Part of a small language model's weights.
Size: 9 layers, width 512, MLP 1024 SwiGLU, 40.4M parameters.
Each number is 128 + 32 x the weight over the matrix's rms, rounded and kept within 0 to 255. Layers, rows and columns count from 0. Numbers have three digits each.

# v: layer 5 attention value, 512x512, rms 0.0305, rows 307-342, columns 384-447
# o: layer 5 attention output (transposed), 512x512, rms 0.0379, rows 307-342, columns 384-447
# q: layer 5 attention query, 512x512, rms 0.0305, rows 320-383, columns 384-447
# k: layer 5 attention key, 512x512, rms 0.0305, rows 320-383, columns 384-447
v307:071077147136068085132131104109107174148107143139126188145150096112111167140136168068163162153162151130158081118128162110108140109166134139182091140158162094084143151115188074171117128144151105
o307:117165127163087064077129127188100145135108157138111154162115198129089180153173139180200132159153082154122157107174195183165130086182130101166097062166106152171135104142143092133126107122135105
v308:096103153163148144100105089107127202144100134152148162112134122147118133123164139098073108120067116127117090161132131147080141097142059093090109146137137131111124162140167155121141136093099114
o308:122096044168096100088128087125082170109131140110118099169107141126138143102106142125096114125128116061132179170108108042115113118125065132137115147072137133172133097073126083197134115166107167
v309:099173122127113120191126199130148054088097102165140154135110085161089122155125126144162159108082141094157082112150158152155220091211162101114162172175124159091131161114126135072106169152140147
o309:154149130141158130196161154136086137186109137131084150177118141160128148111128175109139145149165118156113091145150101138132183128128144099161131116199149120126085086123094149144137210078108065
v310:165061123111142179064122159127107165092109125093134120092180165124151154114174153100101088015154099122160093157170110108148168097107141119143125086148086142094097124134128149075125118141111144
o310:157066109115110074152160156159170076106117142124168122095135174138131112124153135127140119163107179090161132150099128114110107113165177150134105135146150162159083127117151111190129090172090142
v311:171112172150127136098105087109134125113141110124119111154128167135119070112110114121125084115106100232128067123106159145154125163091134136113134131167157175167098109135141117120117109143155189
o311:122070078122147150139128088130121136100173132112094123118096113154076094092118103159082110086061139099115090147060098099057113166130070134156133114097135168133099146096100088205136062148092174
v312:073084136156161148125169149099106149105115120138126079081088147141083174144135113098127145189164144180118125116174131113143176053161159096111131100158133135114139180147161125126094099171181098
o312:160151112158081116121124108149067132086091151107065171136130172138162103139128148152128156153150088126118152122168155175137142101131189125143084095135150163167114045121118108175127100171133121
v313:081161093144131155130106101133132099130109089110139109115170147078158104140155104135084107169102145146098152172104127143135134174106121106109113130125149119145097101143193105166109120164169127
o313:152128100138114092120116080122115144088139134121107152142144086110048061127137120131099124081158077136124181068134144135121158122116074098110071096121097115157132159159144124135137154119141121
v314:135115130158174144144141205125125203095109103164117148111099220130120099139150126064118128160203131137157124117087149108145077150162089133115101121131136159166102174149158138115128100098073099
o314:046145109114125133177159156136111166064116106117143121153095100147121157104112151055060113192109136087131129178085074130094156126166120179093142147127096138150080100110136154171140154156108152
v315:144118142160082093081136124150127133106106105162133183099126113150149138127094135089132136088106173094112103132132138107169140086172084136128151133118175140078105101142160145098167144087096186
o315:138135097107126188159167097107131120196093116140117174116135151121098136151180111126137093127101121209133091166068150151104120126192071146069119126124120188137153115150130151083126156084122127
v316:088146104167138123124130117119114134094103104111124113170094106116124151144138137088121167193151174120178135126145187148163128131122158154194148121143091124178140077115108133161107108142165094
o316:157192115092113121090111107159091139115096088145131122075115131136125101163127140157120124164150129170112085086172115181117123118149164088111114121158072083129168123192171135122164117166148126
v317:130105099128157172117148161103183118175160165046106098080124154093125178114106149026128099167150106191131096158135138109128087152083177178112115130144160175145107084124070105113114079134144136
o317:161096126162126152136094124148125124075136104110151135081126160130133085106117100160110172120147109114095204137101083122107114149086199115143121090188156117150106114107098099178119075165147165
v318:118106117119040142161082140114102174105157161143118153114190108165139131056092121107162147132162162121181063165119143118085128136107090124146163120172132139136101080093118153114177129114104150
o318:165127128091184118119141126165155137148088139135119151127112148116116150148161122098153142166120147131115102164089144132111072150152153142158107152183144194122218165102140092143136126144088117
v319:185151137135149164148089100066143198062115115140145163089138144067119095130153123069093136183093071054123099162106190132086101145093145122146146127124128125119139110143080139151095134120042168
o319:165143122152134124119149081121094154065149144078112101164107152133137114128103143124099080126094129073141159180091120111079122131134109131139130090099136113166157109155180164184144123113102118
q320:128134119131141111120119108128147144106152111127116122112114160123139148125151130114160105154106124135115111133192141135138127134115128155130124136151151108126083125107106151146114127135149109
k320:108142150156100127150181100128138094151102159113138090122122098153115120161115119150089108137131111127155125130092087138140149117148146107157131095151140146094126152123109070138112085133085121
q321:137125122129129117138149181129068128129158129134130115168159145111159139108104121119143102107131147117113126096118112135146105115103137131126160133114133158110127172115096110126163137109126101
k321:160124123146152130123092108149138160106105093148116128132079101153126129153155120138150143116114146110129161154125137147097145125142133118141109131133077099140125098103139155118145120125135144
q322:137128140129097106116137144160184136123141143127096142102136143142132171131157106140101089130146157135108111108144136105159141131119120114136113134101151125090094080143143101112107118132145064
k322:133119126139160109113131135112112142135133149144141124140095092100132121130143133136148117098131135133116116146124149182141077127078162141094158129108164140121122145122126136115112130114151110
q323:169126169125112115125123137123095111133123100126124137126138188074098117107139150095126138098145161149130125170125109126156124148102149121117122132095150153112094113122114132114131129122167115
k323:126136159134108123115127127117117169123131131127090118140128092133140150175123094121168127127134126113142146106147106108108115112138122108182130115141092091137141087154144141159144134130070101
q324:133155133158133146113108147146144123066129147150124109111104183074114166144139119127151109088129149129150123117124112116191148156095126114115135184100150161120118108105104169115151138100136061
k324:114153128116101118139119152152121154126097138143121133063159097113150152151156091164178141125152144111096142133139139131145129102113155105195155086140125090176121121120128117147109126131154121
q325:107108128123163168148135144111063133128119104169145116129117116113162104131162148133153162093132142118144126127122089139127133147127107160122105107163145106142126137117114154165131099122115163
k325:121097112126133087117115107123143094143130129090107132108119135172083130120086163109161151088115147120151134138100139145088152143111114139146110122110076162119144155118155127137134115118123127
q326:124134117142109159111124131091124137112118114106147134153147110167116092095117153168125118179129134137182109095128148171069122174154116133126079069163112114108165160118151062131162164156102154
k326:125098134101159169120179104140119114146112087118147099201069143128140125130110164126069111185149153154101115158072111116141165102176142136104113117112128145116142109122106137109163113138114109
q327:146117105136135103126111158176136135145132117117110117130135141119123086142147120134131129129131093133117113135122159127115145146158117173128101147114090134161135131120113064072100126116126124
k327:116150129128132139119113160112110152086168176103136127155112090140158153089124130170107100093187150136125141126150096111125097126086145116145106115123169135114119126154113122145099165158145124
q328:165115071111176148179099113141136096147126130118129135160163157131143115151115109132137131134102102103088109121159141099137106128120183164155151138117129156139129133134175120124067115126122138
k328:136112135138137113099059156131084101097158190143110140119100190140090170081122083109124142075135117128120130109144169163113055099109093123083150164100158114111102118125153158137106116101192098
q329:149158142140125111131091086157135145152135148106108135114121138109126180107146082077178108120130123120110109163142120146202117132139134094136174184091161145183090100120123149106098145108147070
k329:116184154114128090119101145098114154099151163160108144057188144075114111157134102152169139129104106100135135084116124123114137143091107130132126090087099126124115110127149123145142102114136137
q330:139098146132090097143134127114122120137159136127129117140148151096111171092112132065116112082109133112089167145165133090219084102093094125151146132099148181183115118145132154176132145100155126
k330:110136135083137094162077136134160165112113107140128115071165114144097097105088098146136168165109105067169070096160139161078127164098093126142138182123093100096105155124160112130137106114100171
q331:089115136159093136105144170121124121130127106125167130057138117160122134105139111089105152130084185135129136153141098165108164112120116083121105128140088132141148125110113138125169128115105178
k331:138079128084104132135189127126123065169109123108154116142085098150162135112120192104100121164169167138150109130142099091145129173162129135162100118114107166163147173104086161112154126146114126
q332:113111149109120153136160117128137149089131149127147117143107085146200108151118158175078130091187152170118120101087110131125081148129168140131119114193188122112145161123175125098148129127056145
k332:119166131116151115127099148103123106156101119158172138076104138161115153106128150132157141158144123083125148128099101159099144131150104148122119133146125094119142111120159143131144145121115149
q333:177113085144168116146104146156142083155070164090101132155112123123108150112124128096108123109111071133100111114152144077170132149107163111128122115132148143144149137115166084111113146130162182
k333:105131138102129088127046118108120198103191156145083112044144093084104141124132070132142104145136102110132124082128114152100069107122074141109164153113130122158085110116155118169109119123114115
q334:193124077139169084137053127172143136143085105130103138088156139121070126150110117082123139121101098138141124162101146101170127117120111144156217147120086071143113129142136156145084120130149114
k334:129125119132121106125109114132144157126145119132079131108133128117106124122108079107128139146118103131142138140122137116132108122129121137077116111134116153129128137160122108136118129103121104
q335:075130153134111163099168121075142167113180117139139100120148154148155096136118114144132127095102153126147079123114159154121069143121103121142101135094163190103115133143129130109134101082128113
k335:138142064126159174111153109079159063137124103158205077145113150136089115136113233140126135157149185153154137172118058192111170150150109125125100164160106158107140117092093161117154140191075145
q336:014185211086115160069192142080113140158189097179187106128104141143204136114158186219153174166115161115134113137073132204073178166130202148161058105124123168107124134138147130084169134199062071
k336:104148148168128165088128122106140115144133098139225150159126119121105116173092170158145159128122128166136147104077107178134138159153142153108128105148100156149167131106115159155139110139128089
q337:170128104116160104118118076170169107132076187098075105156098076111134144125107150165157100116138089131116104115151132086167104138153143081121131113142174099121133128115170078144131161168109183
k337:132162146158130103122071142170129178141139188163102120022152165092128152122174026107142135127081121101167130153109127104093101130099107181118160146115146114120043024085152125124078123055080146
q338:134153100157102081162095146192055146177084140139092133168152163165178115135176081070103185115080107142159162178155106102161173138104143105118121167046114140143117083137034125113083160087163121
k338:119133135165078178143166166128177147091111125127074142141142140088150173123095147135095099157124139140157095133160142095080107078129083136093138161108195093131115191147098096104156148148165133
q339:133130180084156188127166132075108158162145103145158124125058086154147129163155112149138122183115119117122102152161121115117117149087156108128102104092171207115123117114128094136145163069084119
k339:120151145164092188106149163144094087181132091111170137157157138132154136156068176120168138100108174135136122129097181172092136137160125137134115122141088116118183122131125140120096151142104129
q340:130133171114084164148124116100155163167105081128189163141107194106146150138157095131086141062204120136071143142143099129148132156099144148196154124182153166179122105145141141099118084108137148
k340:098161135137126132124099103101114150125083099121172125041128134131095108110108140116157178118109175140144181111076072214140179183129160107153098116134107143131173099145151106166151095186127124
q341:124108176080154130075203091132098116114140121114127101141139142153110069091073185140118148133167126133128149169176129166118120105146099137140128086181126100064172167083087148036115165132189119
k341:140121116114148066103110198093103140148156168122127111135189117111083104079185057164152185119157128164170175125154087126227119154098097183146154089156174118093121111066112185148090124140158109
q342:123115101186189158170157176166135136148101139120110119111118157128174158128074165140071105145111050129102143159178102132152136089082090122097110174107136138167117155146146091161155119157080114
k342:132149103151140121135123159092162218093081113100129112095155073126153104117129119113090131178147120101098081126121086096070123110124062092133081091141104103133099143189160099134183102113191113
q343:176084096110167073126114138099128102141101126179075124138105105073136149110104127151172112140116063108126169096146180087180112107120149140151151162137129126135142123108162121085128123133075138
k343:121059114103101144120147146111119134109125151118090049172089135124139141154112118146096069155151136135098125129157169118108109062101103172172173165125173116100090142171115157133157148115125140
q344:124107121133115130164066127085147161127068166111132152102172108114133109117085109173152174129152095136097071150156114116105145105128128139177161197152168118131085092136135125116146081072114146
k344:115149162146131127151126149098114144171119116141159111129162184198153126153140123114123148150085108100097125129135123127089150161152167169203150130127145126101138077139121134128173124098100090
q345:149161145191129130105055169188104206155101121158140188088091138108148086096125051109179163147102133157119156103138125075087202155144109170114127107156085108126055141161076122109109134085186088
k345:145183110120085103099133125131108129143145128167142091142153171144108137088203091122138158127120165137144150121138117143104152098170154086152162094158118146107079139080071119079138112118148111
q346:158115114102172057070128089164152099126097158146134167111116152186160136131160090109165106125142124066147130106169153144113180109108156156152127120120128084104139115094117100075164143137107148
k346:152114102146128081044109084147109065169129143123128167107098100112170171135120067132134108124045185136062203143142136159107164138133150134151146188136156100130142096087132136176117068096066165
q347:121163135138151174126076139125129147117175149100100140153088128172058137121130131152104104147158104157120134178081145128152127108123142085179063108092151088169117144124114087084148158109111161
k347:167138092110134167134144106106099110091153116111150106110109034072141138102106049168106088103157114086090078203121110044129118083141130110103135089119138054137095140148107152129152100135114122
q348:120141112118094209091092179206100091087159162101127067135140141136181135207084132077125100023148153146099090158085139080168113127142167133120130156175163138134075063136137130141122142078069122
k348:083113128168147105091123110156105129071192098111128143133121175166132072195142159050179163122091124148125169143066095120124150172136128143135124180161126208145123056119113087198125132126069115
q349:146069164121097179100169113095141157102102130110153132089157119147111147168099171149166116099176130104131131133137193114100132127141153197137102120127128095073102167151072122073117176127173129
k349:137129159112154078145111105096086156146137107110131137127134102105039085113120153150164123118101152140101172100161152140150143155153138182158138110132125181085085111110083120171083198128082135
q350:161091101088139121097099165189120080150124082117168138195160106091139146144141122173134118151156122101104135107163136075115120092117165140171189121109133146117174099156195100205119185120118166
k350:144125150121140135136101135133075120122098141130130134101141054127141119148101133143179089135091205073097099108177133117090162056107128134148153089115085136098118101167202115138192145095141174
q351:139107134079104089078066099137160088133089160116126100167193131083122127175190126115121101157083139096118137145138195135140119128104131162149130149072088151156127087105133112217091163071139167
k351:116121125138128101122116144203081171148120140116136092097123114131183183132124218122164088186034085117111109095133142099061040149081116126112109170163099210102164176185174118178098144210077139
q352:188064195122109107134093177131070120077103107117153138167117075077181202153165048102083174078154108155163137208099095086160126135178132138087158166133137161142128146112110110100102149093095098
k352:168100128138146127084065119126136110134158121162146153144156132109117110098115175104182110104097174121160150176151109195156111116171191151143141116148116109110143135053085069120159099063151117
q353:121129195114097167173077076131167128138103117159113130170126154152123160179141194162167143155141118093160112121143129147109139127098143133148166151141117088123143136091130123134110110106023163
k353:119119103110096117122117102131090140113118130121116127137109178116131148169126112118054136148130127169149096099085093092065155042122145111124147180173173126112145136055118136086169084092066126
q354:120134114153075126063127141174130086127160088125130136106086147158100080162129143086110111111127139150120166138086187192101165063138136120123143195089055192141119154129159122134086181194144152
k354:161108152120092087118111138176200122108158151121110117151133081095145165158141176102078144134102140110144081098156154189062122137144157140131163171166024169154147132149150136125132111147108127
q355:125147141099158135143083180090126161115096125091134111104020148132081088042150059166130153165164111147155096115182050180164098164094077103106100066172119109137135103092138119068147077114149148
k355:125114113102118153087184142086129124106096104134163110136122130135092115059144045165103189161134130127153111150142145158129098130111134110105159055140117153169086121163179144097106124129224104
q356:164178171163145106069124117139128160138158121118125067117163173152116123119197088101043140078103112140123130116098110121136112108088208152101179177132159160186133133153127111077105133073174095
k356:142119133133158131085108153175115088134131128119118145207125128152136047124145139073129153068102130164146141106079101218142116117103155090074163189164102138168139106148179137095091137156172076
q357:155116142123156129092149106111117109177148062102170140195161091096085160102090092180111118091172060151097133138126163089145134037125070126131101188109060074135145211138069154094170125121159135
k357:173165112121144103091096090104112105125133156107107127178106089087133087053133092124141163105191085107103141089139169142134175179101095118138103125127179127080136162113136122095125116111118170
q358:142136092111125137097141155188158090122071066082121110139178156182132147188104130121112076158146106116182121109153118088135143074107158152159140062082106075139204163118136144114140152095151086
k358:126085103117165135097125099139126141102132127125147162119159129154188205184106143145111130151166111060115150106085150118147112104106085122100106147088090092124176139132130155174155143136132119
q359:124150104160089148187143140114097139123139126132113134120123134109155088183131129078153130106132104124105146209127086067113096129144113051137094158141098159180096088155102072169170118099076160
k359:093099130075089129134166136107128148110124091101118074106146112149160152118117140091096092110159197127126082139161163053102149117110145150151106126085154073155083192144105087131144181090159152
q360:083169157122125122091075123158113200162123130123107104037133159136178116113113141142106144106097134150085130136137151076125100187130127132143090116112126102185128145145071158138191121090096123
k360:098163121123118161087152095165074139153160153126090145111144149155131104186167118071111093124141195041151174143123124097149180119114161132160118131099149105103127124173111091159107167142080105
q361:093171156104084132122175136098181164153166164102088094107088153176093107108106136115099172090158186104142132065119093112105113143130146075180060109168143142137129120152114136065122176190102113
k361:142132212123132142174130117112129142128194146118124129108074143215081163109154111140080107072105145153109115114165115160153101096139079126111116101124179153126091135138135123115130126185125123
q362:126130104130181112081148100063104070157120147108118157129139124122110086146139098124111162139103130095138156145162101152142178124122094108123102133097147105093125148128095174143126116173120181
k362:094207118129153099074133126119090107148157125164123169068171164122116135164181076128195178120073130092097147097153119155127137182132192152111156185161124059067124095134199162140058086134099134
q363:132121197097110174131060110078081175133140156153121150151125159151170116113157088121173181129117070103148127161088113157099072117107133111102159180122123120136103138119151081120107096082134153
k363:106119107147170143155074163121079123141092111199132120093117164155140058153131086118143111175073115126131110208066131143065090120074115116160134148083130180121108114095111151099145143051097122
q364:102171147121151146095137164156149178094134096168138148128123096149125170119137180130170169133075135104136123101109146175081163173104168133157120133127150172108121136109101135096133126148127104
k364:161154166222108154116107129120171205095119176130114113132100123113188144116118161111150145190157138146147106100153115135106130169121163128154150113109141143114076156130100086080168166163094161
q365:118121137131136134115096165171106195150138122123133152127123095104161122114141082118146140148119151109098140162107159066110103151064107118118122098126130151151105121147179162178121128104044096
k365:100076134139132157096130156131126187149154105076128149126104139110128129196141118126124106185151138112109198183103065110120126141095156148153131096141197143095096122147187157145172129112078127
q366:112177112101144151173079114134104160107095119120173166135171143097107124177109149154175139153143142055095105166173136114161126162159156106193110119113114123116103111140132062197164137126086134
k366:133161122159132117152117140131163148165102138121097072092106140134203133174116188143126066155093129123084141146136129067117124207102111129111080134109156124140115130040122137163162111098081161
q367:122100097121118132117096137122093128136167110103149133097102195066149113139104080090124165104158148174119168099148096127084103122199142182158126157132108201178143080157096209140076137126185107
k367:113132113055089124126143121154115134088082140153113114143177195109083123135126170105154150110098145137169185086222117124146150146121186155141194160181085178150117078119153119151151093126164094
q368:099126124125140116114113129133147118124100125122139127099150137138161103128141189085144113143055122113127150123134101120117186175102170103168149130116137100137145098130135079144094155110125149
k368:122136106151128133136142110165114135143151141105141104135155165089209157153126180088136187107135154127125167125149117153157158182161205082129132169118129092161129085113136115155129140103140138
q369:162091178076153159128085170142148130143060115045177118123125086114085157124145147169056140129121107089062054132167139148080120139081099130151169161143102146126170193107117060162133089143099082
k369:147098143131148149153125133092151119163109152167164106152109096094150136035096108151193168118070125135079061190126158133187115144081130168159109118109100185077168180150144102160104154170140150
q370:080135110083138156162094149109081065085139105122178067115095153209071106106117141094116146147136133116121173116141086189169153085134113137146157176129112097080177117121142098102132059157072165
k370:200100141096051127160104084144047081126098125096099132170150083138176137128103097137100112115097112139128149136164152125163162150193137139119122157114015140096081114116105141121109093113163166
q371:113143136128079160099075076126103149158097104114140149146103176114170122128190119149183137127167118175091190128124138108099169128127171110176123103145162152124113129127122100154148115142132130
k371:152173122097100147182078123106095109145140152155084139074129157132170128113160080095081171141088142130146079126104197142111158090111159139154174169123170137071146118147151103067169174115096153
q372:142122171109119101149122093169183069087130145182143126146091078142128129097117136075139112091088168099114153166118113151178146123152094127145136160090109166135128120065103039163139145060124144
k372:133123141148166133071177132172140130158072118150197126132135107151141116123085090108122092127128142114116080123151147050059160190117141104099120163058149141159141169092083110174123143067127128
q373:118149150074107146131137134149077142104124124183130118124157119093103117121138169160150117134104123123131096127113130179137116104115112105118191162124057093083110144153102132143102122118137134
k373:143147104124120128129156186150116099131147146112129066087129091110103110120121142141114120161105139092123139124145153129120134208109152170197074148123093176100098106130126122112122177085115130
q374:129176119101128180092175143138101171103125135095127123100134159114106114093103028153173138136091137110110108151153108110123118147120078162156151108140130158132083101129119178164112074109118124
k374:057109144126154130100185192159101114104154090077127077130096139156105102129054152124105121094079204148123181145150088097068094125065112118125149118186153143134070084176079121141137150117150104
q375:133181139129075162156151070085098120162091157104114148093203139122154239106114122132070101119172101118158100110138128100164126122095140140141179152148180122127135129162116123126133181142131148
k375:109165146151150155095088124037057140162110140115119128109110166138117146130153130122131163134185123107126169067160100133145140095098130115103128080122240118135134160107103109081108156134153102
q376:106172097114090141176176130097130155180100162114100107132132121133092138090128125113113125159127065165164116074161111109152164093104077099107144136076167094128106106072171143090163107115079126
k376:135119116113145151193130158093116118113109124099137156136060121142124202110102087122122072155213051181133127147150170087070077092150057127122140147127155080150152185094120133120144148069141096
q377:072123148099090159101113132141081201114162101131124088063134133143092146175160131116139104161170165144127181184065138106119128165153130091164106083142122097172105139091184115101118130095133094
k377:112159167172150200129153131185135113138148110125136152169146135133149122190155094113097141144138246095134138130146092100127138131133110131167078110130107056128139118152101083169156211110062141
q378:144139130094134148129167120079139118124119143104093108142128144069142122098111100139160212050174079112082166164119107144133102085115118138142134112129203161114176130065117160105136115162108142
k378:139107144088135109110099168065103121129092158140118136087164148150097118092156081093102159098185139140126187075143151160118126115089147179115133155193225144081148126118133142144121156141151098
q379:156091024167153122102107158141151127166104119111145102115084126130125114136114195161102136109127195072198150097067068150160145142112130146172161147133161106088142143137141117148125145178110152
k379:095148127149140135107094116132085139121128151144132083154085106120149151181165145091137123086158200103118148145094099120119150147153192141165103147158091127111088099126108140137140127110070170
q380:144118100198119134142131136130075124124118050109133154195121148131118212143140104137135070162168140151137149150087075090130109097146159154123135128153131144187173080097106167160163166091111112
k380:166187096134126160116113121127125104147131145093146121191156113031107113165087139182122109150156098161132143121125129073179135146112170191176123080082105075158161110125186147152166069153108118
q381:149178166166113125111102185117115169122211081148131127084139119118141144100177126121132112082068138135106138145093116112101047174110165177144145166089061133150146140105125064122076153103103135
k381:172151140118112209097076137132172164101162114120134175163106138137096077115118163108153115078141158169149172103093093143180120092091152138137173141143165099186153136074179139142094151127092154
q382:096144109098091097081179116194139122109064133108127062148114123187150131131067152129114063116165093070209115102149138133150148074205124168138181118136129115170199134126158146075184113151110085
k382:107079127123122113163147106124163113143151147111104128171120153145128144177090133128078083107135128074097159122060142132094134102203111176101108133143182172161130078127175186092187112122100107
q383:133089139115069132112126122193126088104148090123120131099116156147072099127155146110094106119092065130086142123137133099097100080161117139088146195124144133138120139107133147093104129106150097
k383:193115199101155121052092149124151082108120131138137132126157100100060141085124103148183170113131178140091122088157142148163134086167181124110112215172127184115161130059075175173069119150140111
v320:185111171130081133157112134149068156123167101149146199080147187115163144118121122153122069119072134150152144125161167134138196130151176116163085124066135093090106143078149064123138135135171136
o320:125093184118145128110083104089119207109161113113141162118150103091207120127141089135125145186115123163113104128124141110168146126096106121150140133119136135101099070104141170049105086135086105
v321:153066104167128148111155162103115124174111135177114156152104173103161146094178143109101091208100117135121061118154122110189130137132173096107072166140113129103131187106114140087178117097196112
o321:126152093161086156086149125072103112207117147208046154134086131145113181158143182137083104116184129141160077132131137108133167166085174107079120124138083118109091166094106096121145147141147116
v322:159149136023136134091113150125136139196106117164128161115142068147131094086119097135131087092093127138160147096119135134099098139113154135179165122183092123199163098108112048102181177082070112
o322:167115120110150194151090159095176098143177091102180054112102097131102091152087149090087156141175191135097144100147106093147097187139099181122173128185167059138113067131098079146146151112119143
v323:138129182088150152136169106169110095153137137087137085119129129109118138148163115064081097112106118125088133119087105110164138155069121188158093145128139165190113152111121128116083182142093084
o323:094150102110106110166123160148074085078113109113159085146129168111108155096126118087104146145139089155149124102106109130145103132120164130171104067079151114122159142100176120194155149085136137
v324:131135130147094136143139115125137122138148188127097103138108100095129054123040186100131131152126136119162133143131129150110137216145124081138096124095158129047139111138154129111156131193158121
o324:105136128100085112115122133124148123162209149121122128144084075103158129122073156150087129122163128122162151095131139124132083131118145124178152127110135162083147169131143133133173113100092113
v325:136107158114119153119129147127123133100140142092135105079156093183179152096099097147173176101161150131123141122117131141103144145134139168126106123035144147131100104106142150104155150107161141
o325:162101150055137104152131067110171111093120170077197142107146117129149163139140074096130145099124091124106145160131111100142164159161119104110138158125144157124052100139152142196077069129124125
v326:157104114130144111131132166178084149122139141135105157085100141123076072091096116097112069040094114110066152133157115125183128156153118146189104147149114137102117172120101112155075113185130160
o326:115168140056111100157035156135141152081131150092114125104107120134158136125185091133155152194124160126147125127061138113058153116080121170138129141101137159106155096133067131145156153171114129
v327:117133074171166130126182091088162131128120132118132166173131126102160160142138196125114169117151108111106135090157135131144075089076129126093057111119112093136135124164140092141128073150114102
o327:139154092124128142169118148090130115133127168112020127132176118134105120145115154133150123116142069126130127098134114138104098075122105138188117168167097143141128132172114146174132136132147158
v328:134101164159086159195106177128152088181182108102117211088100121119162151109111111138144154108090098112145114142144121119142139184064129122150131115151135162083128175132142146082131074099101135
o328:157128056077091141131150114116119122093129126079132113115107088120126116189109202105063094149112091155142132144105108143100114120091164140131122101124081149086126174094122101160132082182109097
v329:144151072133172147159146144122166074158195085118122130101105118106126154168162129139105117130057119082134158150135132119147137165110116132116124154090153114119115066135057104089139120198108138
o329:105103134169139168141191090099170110030118178124170100153142119133108156125113113141129123083137152163071055062062132141157119114117118112129119146104144206187155143121129149182177141080140151
v330:135121112153144105080140069108079056169151162193112085143101107115092104153173157153126124223090125141144139074132127115192098143155099149101082134106142098134096076193128102138094144123174164
o330:151133101138154080113165112115148089136078191164137123183152094133099167091139106148143144133146090119154166135176108112161114177151155092179168087084110144039133134140142098125119147115146141
v331:140071099110119150155192227127139155122138125186116154094116121180120158146153110108132158121111126110154141140089150137105103115108142141131154083158081148134125121138139133023192124125052116
o331:159127051134152138176129147142159129107121145117093136108112139166198094150089144119122082129153143142085101111113144122117081099164109103100140174153142118162093120154132074165112147092151159
v332:087128124123221082164147132152142157113148141134141127175129133102129134136079106115211135119130152118121131122128131146126189158122103143126121107089192105152139123111147180154110149203155145
o332:120145131185160132143148164176159085131142174129180111159057085157129138122129110129185123148138070131159124123110162156130159169097127130197151124162166111152195146118085101177090150143116125
v333:106110157117124152179152176076124122092130155109138099127082162111182165134118119122123058160128130139160141134167158113131117117129175108060136099123142091114099135105137088134081129135114156
o333:109097134165082131116142138095134111127090078124228154139131138167151129180164051172143148108112124157112129134125121227165153151107127116142164124157132146136124137096083126126095097124122089
v334:134070159158142174128115076140180153153099133151113097116134108117151135141107141123086146145138141117171166112132116147128133131109148104155090093134126130138133135181140128119196113101113123
o334:129094096129167103152138141143162097161191070133160080152110132150082153106112168159072108142153141166097156136131142132116048054151119096129113137134109126130113177153128143107153166153155112
v335:119101080175122134161111141131158195112160149140116101166096166134120138101128175157062150133097136134100162134134112141175071150123099143062075152176153122111179135145090107105103102112167162
o335:102128113161116104085122137140164135135131119181192175203171128129135182064143150187182167122133092155176131131149128106120127099087128145184120165128118132123141151147168096092105163149115147
v336:169105113125098132118121135128092151119080076085142122124135183097126156152140114126195161078100170130128161137131119118149138099130141130182143089127107127086130140152137074107114082113172145
o336:117145155103180083122135167122156120170149103119110161125153152127128156115185149186107103125118142087161128106152178150112192083127144120165108164171118086126057163137094164140142127173110138
v337:065167159170155096082212124166100090143200135156127082169061108126118099172090138169141122180118116102064127089128153127136061108175106086028101128117148109130104072169133141147133146176136094
o337:146175065129114138154119116133099134147068142125123129120170154094153086154127110119169112104151096140126101100168132131165114150138136083145140126150141163118139143128164147071142103104186130
v338:135156130149099111151137138128145107095204141146146109070147110094145164147115124148156095166128131122114132142152166109123144145110178140148105140105147126148095123096119165169099179176049126
o338:139150096097160199160106118118148136136103150138121058114110131119117131124106100147149149142144116129173064118156096128114110148096047081168125104140110114171118109104079088171145103118108183
v339:098153152125163157179124146121127148122099116183129144091131184152151199125149158122114143141105131116114099116120136127142190164097112150166177088143167144111135155154094135220114088216099141
o339:135182108128154100130049162103069100078132116089130172142183170137105124116115097085189175169089108091132123171066110198077116111066113152214091142157133216137144152128115148159143113166059081
v340:120092132117121127167173149112116053150142122091141161090061113172106166148167132109166171075088144148123174108116135123137163138155137134125153104145076154130114108201093100106152130127109131
o340:119145146119170119082173108170139105073137128114061115101128114074182150182104136136126103117115142152125172144116115128157124113111166077127106139149145170085095111133113125218151185102132146
v341:126182129180124141159123099148123144114156110181135030098098159129153132156129148124164105084194168179146131151157148111113094111086164127156172129109113145090145088085142147175164197078140154
o341:103174101171098083041151104121167144121093109127136153154109164117116174118088142099118128134160131115136152053118144211097176133117149104115131086110139114136106131041141140100168179134101157
v342:173180116102124183117147143132113141086125113158145135122153140123075176159117118136109166117151154107142183098165134127141127057201128130085167090118138146129072125157128121122175127115051104
o342:149125109091168158157156105065148143143127098069247183128119080141118154149139140136192158125108181111115076120125123108086142169163081098113134152201125093117113141121143112151140095159107091